Weights of a small GPT-style language model, trained from scratch on English Wikipedia: width 224, untied embeddings.
Each number is 500 + 25 x the weight over the matrix's rms, rounded and kept within 0 to 999. Layers, rows and columns count from 0. Numbers have three digits each.

# down: layer 20 MLP down (transposed), 576x224, rms 0.192, rows 301-310, columns 0-223
# gate: layer 20 MLP gate, 576x224, rms 0.289, rows 302-311, columns 0-223
# up: layer 20 MLP up, 576x224, rms 0.306, rows 302-310, columns 0-223
down301:482479468542508503509498494508469521496508518485518521483521482491492503471521484484521482517490494491484469513528486493517479518512480523497470503506474503494512539497521455485536507487497521554514476509480517503479499513490542496491540482492500507481497520497519502519490518470495498513544466487478516494493520486497498485495481472484483482509454504477492526471479520540489517524515491504484507479487518481477492514527457515508476491492476502543469484514483483472546490541475502506454499505495481502538509527482495520494503519518504494533505538508477477530504511546515505526517526513493505487500501496513536504485503497504514499463517529507514489505457508494520484509476
gate302:479464460463514534484482520518469521474481489524468461525527498499501558473498508559467531495441524461499481484463499486521515462521524516466495515522458522478504508501477483510499493494553541492467497560491513531468489422521456537498498525506516515500530567538506469471534537511480453483496475511498448470512518501486418544481540491562462547495456525506494574493492424459512498488530529484517550480494518500511519533501444511489460550515494499464535521492507485457473523566494508478510499525496492553477463488512511488500533513494455497492505496467517503494513500555499507465557502552492562526528516483507465434526515505469468513504491477492532468496484467493495492515521
up302:507493507501539466465517507533545476501528454516497491547457531491493496533550491481479496525491543522541484553511484490488450504485491518487451476462485470457531408545505522474513463521538506521514474512480438509491520477459510538504541513489506550503495531544527492477522500483494491440504466516515548519533500458488477501519539521462495498519502508448543517498499458487482497497492485475507529508509515491456503486436534490495465484481533507479518469516474506445505488497491546514490454496483536512533475534470571443458537476464473518471484478509487558521534474528487531556520461499478514495522516463497488521495498517535508512507452492471503513519493501495449468487446
down302:511481545518446488511497548504508520485524526535491521527463554492505467491481519522510497512480479487540506494471511467508497488564445521535529479509498484477504519464521531488488490499504490529489481517484474444527509476447517460488499496504509484527494441472520534498509448489511497511499515465496542511470446535515512534484471495516526533543529478524482457538523522429522495536483494477477521457508531480564520509464484520520456529492467454443429519512466495482534528483539506458473481490505514481469492498513486529507513461493512506524491518491482488517506491518451474580456465495543484500517493492515474495487554489487549519526516502449459493479531514533492517541516
gate303:480461520494480491519482537470507550518456515475520531479476516510494471478504436500468470528481485502539531517480494512548485495453511502544473495513475520517469511541524498500499488497481539517562505529503487504533478491523521478525453520468492494520507535484483568492524484458533516499491506503498529495523468489494563535508499464511474487510538517450503499563526508542474480490524479466491495494495459490545453499482491435526500486493538490468524535454549522486506473455518520520502523519483522486475467470527509525454489511482508536530523512553501459562511502508448480445543501471509523514531500552500531478477497444474523481504533481510451487475501531536485513471473
up303:526507493475509538560491431504469481448519515496493468462489463482483522542452527497556493513512517484533471533507497505500504483546484532534524488496508473511532472521555496516520478518490532484494479490458503501498467525504510481481473502514452501491553468465508485455542529491505513523519523537550515458534454497477488485480534501536486466486504509509494505516551531516489502469518461477460483499441490487526529485495510476521460466479529460521501501519547458568518510500453488512478492484459452506517464517500508524500508494536498558534492512529493446512484474496462522512437478520538458487522528507507539552503509484496549512483553513517502460517496506499477493495513
down303:559514542499461483450484483510504530531488509481514504503517516500460506512452522480487478505494492544457507470467519474492480522510517508513555472482466478479518465487509507474550513511564469525497487480534456446489491499517469539506466481499511511476479520498472482456501512495571489513466491487562479490535500467476505522499477497534478507538490451503532449518477485555503524464482484494483467470510486476536513488542496515475500502503506510473481507444502496491493502525542523466468467428457507506509451489489456489518523549478512518522523499499480535465550532511500517503490503501482456524478494495485467533501511489521480520547499493518522508515493460545489495472472
gate304:478494526534528461518474518513495505481589500508511517547519504543487493454516514534500471545470490457522534492540446531533529511538502545472527514528514463515463488505464578463503487490549515512503506484552506450506463508498550492485489508513522524425472494492532505493545471470482532526520503542462508523481474479475520490516457522495496527510515528486464517473523480502505467504510437488513473508493495508518530496497486495510538483541501453504537508515519492518546527492521494504562554494528470453445512510479474458491477480521486443536478479471553494514489507475528479501492489541473516516503498459475504438526516505527474493520488483508463511492548497537472459505505
up304:504500493481505475519490509507534504439511521503525515546546495471481527469508529505474510502482499487499530491494469523523539512521461476464495532507468506510473462434472530517474506509496485516490463512536509468512537546481528514549509482507501515416466487541445496485522492504524581488499497576499498529504495505476500485456450549504501543511519487492465463502481531530524539507512454496528518466539500528513489489498463483501523504465531509516484491455515501505556536460536531479505502511470492467503525478531512464495513498513453468506467512491566511494478495572498494517474514551505489464503502530528476455479568513558521523490481507528483492520468552511530489552501
down304:513519494523466495522518518476483507534561485514523519480445531513511456489492447471502512499495521508506462470469519520552488510537576511533508488489497572480480550487484523513465478446544501487531500496494488443478542527468511518549495504546513523551569468530478501488552478538481502509491474480493495512507483500522486500479503495471548529519501487533527421504426504435526519481497547497469488517529442442483506499520523520480499515533526493556504562556514500500472519469426501470414495482532483537454464523513505575491529510456502540500457493499498510516448456478519505501508513503516462492483503515533453530466518504527509471503514500447518475525426484509509499524526
gate305:457477480532513503469479505522435497484543491503501524427513466485501492537482473486463537507505527508535479529509508534499466510544507494518508514504475512511466510514493535490514498529486521448523521530483510492500479471494502497463527482475543507521567519517488533497509530508506561497495481455536517516507541523500467545509450534522484438531492517512529485490506497488474488506480478455520484505527469485485509523493542530486478471477487499490497527511515444492543505486476499511482457515506521532482483486495527499495489491475454530477497496497480495474524472510486530489519500494506491502472479468514518446522492489525539462491485514549503495454496484533485493511486
up305:529486481497520479517513517534483485470492495499500547485482524475501496523410489502495489522484533526512476567504534511510481520486521493490511483496468481535493488510498509476505536475470485472508526503473467478541466538495446489494477507470521487518524438471537410551486495539470518508476495526500481521529506492507506497483483533540483497518493492544540533489527485464499522534467547506534537509545514518537466509498541501497470516495501521496487502514499548490550532512497474453519487490554452499508527507470526521554529536498495486428532495496520531501490491557503490496485526462461485483516469499481516485478515498500510530472477527511474509471512468518518478521531
down305:501506523504484512525485498525500498517486493499495498446518537513488489511528512494476502497483509467506465469531476450463519469468517531506480486494504485499456505500499497525505490551497515493517497515500517503499536525518497559514499486486489527543504485547495523486488513524471494443517504512510450521526500526500518566518453549481528489506497487516478467515456524503488505487493469506478526480483477445492527554528488486532516508478460478532456505557486489501492489455474458523478490528485535519480465499491544484469512552519494510524489473501512459503474524492509512508496518524510506492551468497537509481476482485469461494505493512496496492491511510517489512541498
gate306:495486539474495519510526473485466473458535494482494440494441430469510524481522486493490411461504509557446487519490503520501534509503474497509510512448507475473463509507495476509474467521479473445537548474523508486558436525486539521524506529518525513467478515522494483523513477534487512474494499489479483435521520466495524492491499513531500512488468518505531488500475521508444506515512469456533461478490506537513513486478503481480467443501512476444550539523475512549486510505497521476489486524507514492530464506516513501469475507516531527463492493505484500466523498477467456502512531503452518445488529503515500558504542530511514531567489509500549462503518546433536481525506
up306:481517471478544485531474549485504471496498537503480447511494499511469522534498485487531481441470512531484545421525507536493499567483495515475509399542542499501507512492511500495532489529464501474482483503530445491477472487522485477502493484514540492495502536510518461543543517491473549499468530491511562508493520468535568496518502514517542467505520480545528556481512509477546484473463476499490497528524490535512538518539464491529505501458469493465523480474531501494445486509512522466493502497490501501519545517512488501523481489452509470548526512501510503475466536473569479489471488506446523492456513481449473477492492502513505517476547482509539517476489532498479489476523
down306:495522491492486493503495504488548534472523493504517505492544498528509522480464488471524522520468540510529495513444482524493454523480516512515492482533466493516465522452512513459550549489499489487570528470490524503478505470525508550505478489483480492510484496500498493504549559507493503533496509493521461500499536523496497478489483541480510503486495515492449491503513516507493475500524532490517469518500453543486483550511498536518484498528568514488528535446534469541530462544536463505461483471473518469462519496457503478529479533522502476481499509494522499531484528517464552550529480466483497523450510452501494594483494444473490511525478461465516472463478475534510528519518
gate307:498525513442550508492535525517481496537487522482458479518470473530495503482515503496500516481533469475502466543507525511501493467458511493489530475500497524476514452533527518538483562477494471512491532509505486531421484447513490503516520498496514474482486535511491510514515518494495528539444488530432425474489479448521488489484475516506542446457495532478524504497420479505495548465553530432528493475507526500484515500451528491539476473495549483534525542453512475498482520505468522494494513485450501495473497532442517498514500507477486502518513543491534494469482521510510518503465522495501469506451457482487525529505541537504482492470500470481543503470491464527474477540502
up307:496512490530544488560499560447490462472476466514516507463506478481545530495476516527443490519515482474483533540511524488495496525537486548504540477454454484470523488487500489519502466485459485513504525508538506514515515505464491501483496499472502491473544470459494519506511434486486537535529468530550497518454474514468493511522506484504458526483501484498458530520504477482499488494496480487508455483521522507517475497501521472490467480496482491512516462514466518548497528507455497500483528427523476486508492521501511484436533544518516458532462520492464498519478477466511501490528499557502486454520530471532557458498478506519501477477515513486594476480476521479544501486529
down307:546512469495491469501513513515526525465473561498514466477445522485491472502508506530460482537467461460523477523546485490509445509483518474500562492495485490490522489509482482476463514508512449535496505500481542483491494513493496477551527546531514509517481493516473512480479497499501482469562531549475534502522469539468474471523467502508511457517497510558476480470529500489485513469507474450505495513556536544479491525503545532500461532454502501512542534472479562476541482478505527516491530502525514528553548489486499498513431455486518488515504495505499490434551486501525487547536500506482499490494474461537517564529490473481472554497473521442443525504502521482521491476490
gate308:487516494516498483516503490514518507512495514524512506505483489499501506520495515503485503507512514527485491488520493488502498498515500510503495497485518506499502486514499479531475528504520472504504518479519506499520519492497492481549483499498500519510529497520503514528519496494474519517493485491516525491493497493499517475513517496511496496510496490489511510508486523491510503507503489513513519501503503484503504470491512491510519508487514503502477513491506505507504508503484485485525491497477489464495477514491493497505494484488517510491501518483511492482508520516497488527518524494490498514518502478495497495522505482494502479499508517495492495484512509525498514479506
up308:486480498490489509501524521524519494498503510499493484520485496502502495517484520485469525504509524516488496490509504497499520491516525515505529483484517515498525486493485492514487537518511489515490504481514491492537497502475495492508495502519506506534523487523478528527519493479503492510498508490515511493497515500499495506508485517500503509514505521502480504515506514491513501499498486529485519491497487511509505496492511509491501493469478522499521495498507510515502465505515483528488491486488485488515491480463469496509510483497502478481491487469492508497504520521504497529509509488483488515517497489478486520506517500511530496492501512501512506492478509524482508498506
down308:489514502490525523510519493521488521536503518502510529517507510498522487503528531492496511503503484501513504509537508489494496489501502492503517499498520485528527495502492517489493500515496491512489488493494500502509518513489512474486503499498488513497477514467506524494495499498485514498518512504494508491495513502522487502501507525514481476496500491494472515497503510497490499523493490518510483515489496501521504499523516485493488497501488515488482489478508484526530520501505520510517502517494503507512465512494529491523502496479523503499484483497516523517504533507495504505490493501509505506504536505515484525537499480486505493520505513503513503509507502502530506507490
gate309:495477528517517522522504498514491490508530501474504513514471439493503532496489494494510487518548527513493475523510497516473511471488509498510527496481448483494514561476507489515508480505498538519538500526451498555492533548494493515545508480519498525508492459487509467506498499502478462472512493483496552519483464488513511548535498508527517503489490521502506552530467479482486542544487520454509514477495502528480489492530459489539466511503483508557477489464500513507461491488468492513516522542513498447501502500487516520456518514507490505520499505496485482476494515531517474457493479476452532466502507491523486526477536514507529451456508460506555487516473487504484503517478
up309:488525481480511540481492491505502484476523484503510505519475453524483523496492504476540497491479534493521515532491481533468523498474516518483522451492511492514491523495491521459507500460533560488494542527497488554552538527551514440514516521512510514524495458482503461508479512478480483527484488515506502524508476509507521506502498474463469469500532490516474509530486513480510526470498511485479522515546501531523490536492518533540488506478529476498480469436497532482561506515511481508489444468474473496494480497478506499468505497507499483510514490499494516484460463536513469460448485497479530530487451466532492484499505502547502543491513483521502495483474535549531561468516
down309:478463453489494533523530476497484484499476516516488495460507493471511505519517529504522480550500486485470488499528565528468470492471511466500542477469505529480473523497470539502437500495483520480467490515550485546486488533523496510511481507502526491522450466493506538485502463527502465509497499485458485494484506476483531493536509486505492493484494526499500513447504530530393518496508532490496479480503535513525479500525457471502506509477454480517511509469528501476480479467513499483532495547445515483508532493470508495549505471448522506454470520469462494478480484517525497518527480466528459477549454509500544479475502536495512491494487495534514510450534487537503501473482
gate310:512507500514450461540501495496517453521470494527451445477435526518504472485472511517562526459499536514497492481515480497482498530420522426548530478498541493520513469503531497472468537514502483506556464478532511492475452493482493531522491472489457509485490488506481473490543457465477498465526501484467524491474544487559442469508477480493479518506508484487511479468542518540559486481491537505513471485477559502543470524550508543525506473532490461502512500516483489490528505499500493540457469452447573484507473490541474533453501514491505473525484471527548495535512546529478511505499473498475450490510522461527561468505497487533538527550510522516455472465477477463516520491460
up310:518498484466497484537470526499503444518477453530480477472477508520520468547524534452521498439517519498503449468493463484475508541434548494496457470488514496515453513524529515471488484524502524497534508558499520512465465467474524512487430500521485502497490476501500471507541492496498487477479571476503495460469483468507499505493500530462485511537504501499497476471519496492524472459496473492500510533480536474530478514524521499491492519522500441547498519520471504508478491517488472577478521509490548489497511495569487507492484501485529473511521533517519490514525511542513522495493484477502447523515568463537471487448489496545481519466458478508487477478492473552497483508529
down310:546462530515477495492524498499507483498522481491529449553452473494508528459491486446493505539487472471476489488499477451532490446455456482474502548537509486476507496451509480523502518486462524539518528488458452528519466521565477494469471567482555478482580514496526515479516500526469491509526501551516538507523484453468479498495510484436470523471532454512508507519479473484514498476474520456558502497474539456495542471536527560514533491506469502544377484505557521490468494502502499527506481519467479462512509524516529481511472482525471488536533495485491424525478525538478488518557491527529478548540481529506491530470516501584460512478456499529454538488528496540527502494528
gate311:521480471500494507498514451520519468491520466483514498556532448476478500450449493509494469542507509487569536464500489489518503517492504477493490492488507484514501508530526519540485507483517471468478515507518502502483495472480546470560508495496506531483497501495453489471496487501490488514503488604516472505503496508498506533485536536556483491499528514524524504476501507503501493524494499510556476491470502462505553524465513492482499500516521477498504516497492487467509472507510479491501539548490506528505536498511445499497487480541453529514479478476531505512485549527508486497515545522467494560484488551454505500517524515470497486477541475504515498484510438464483486512518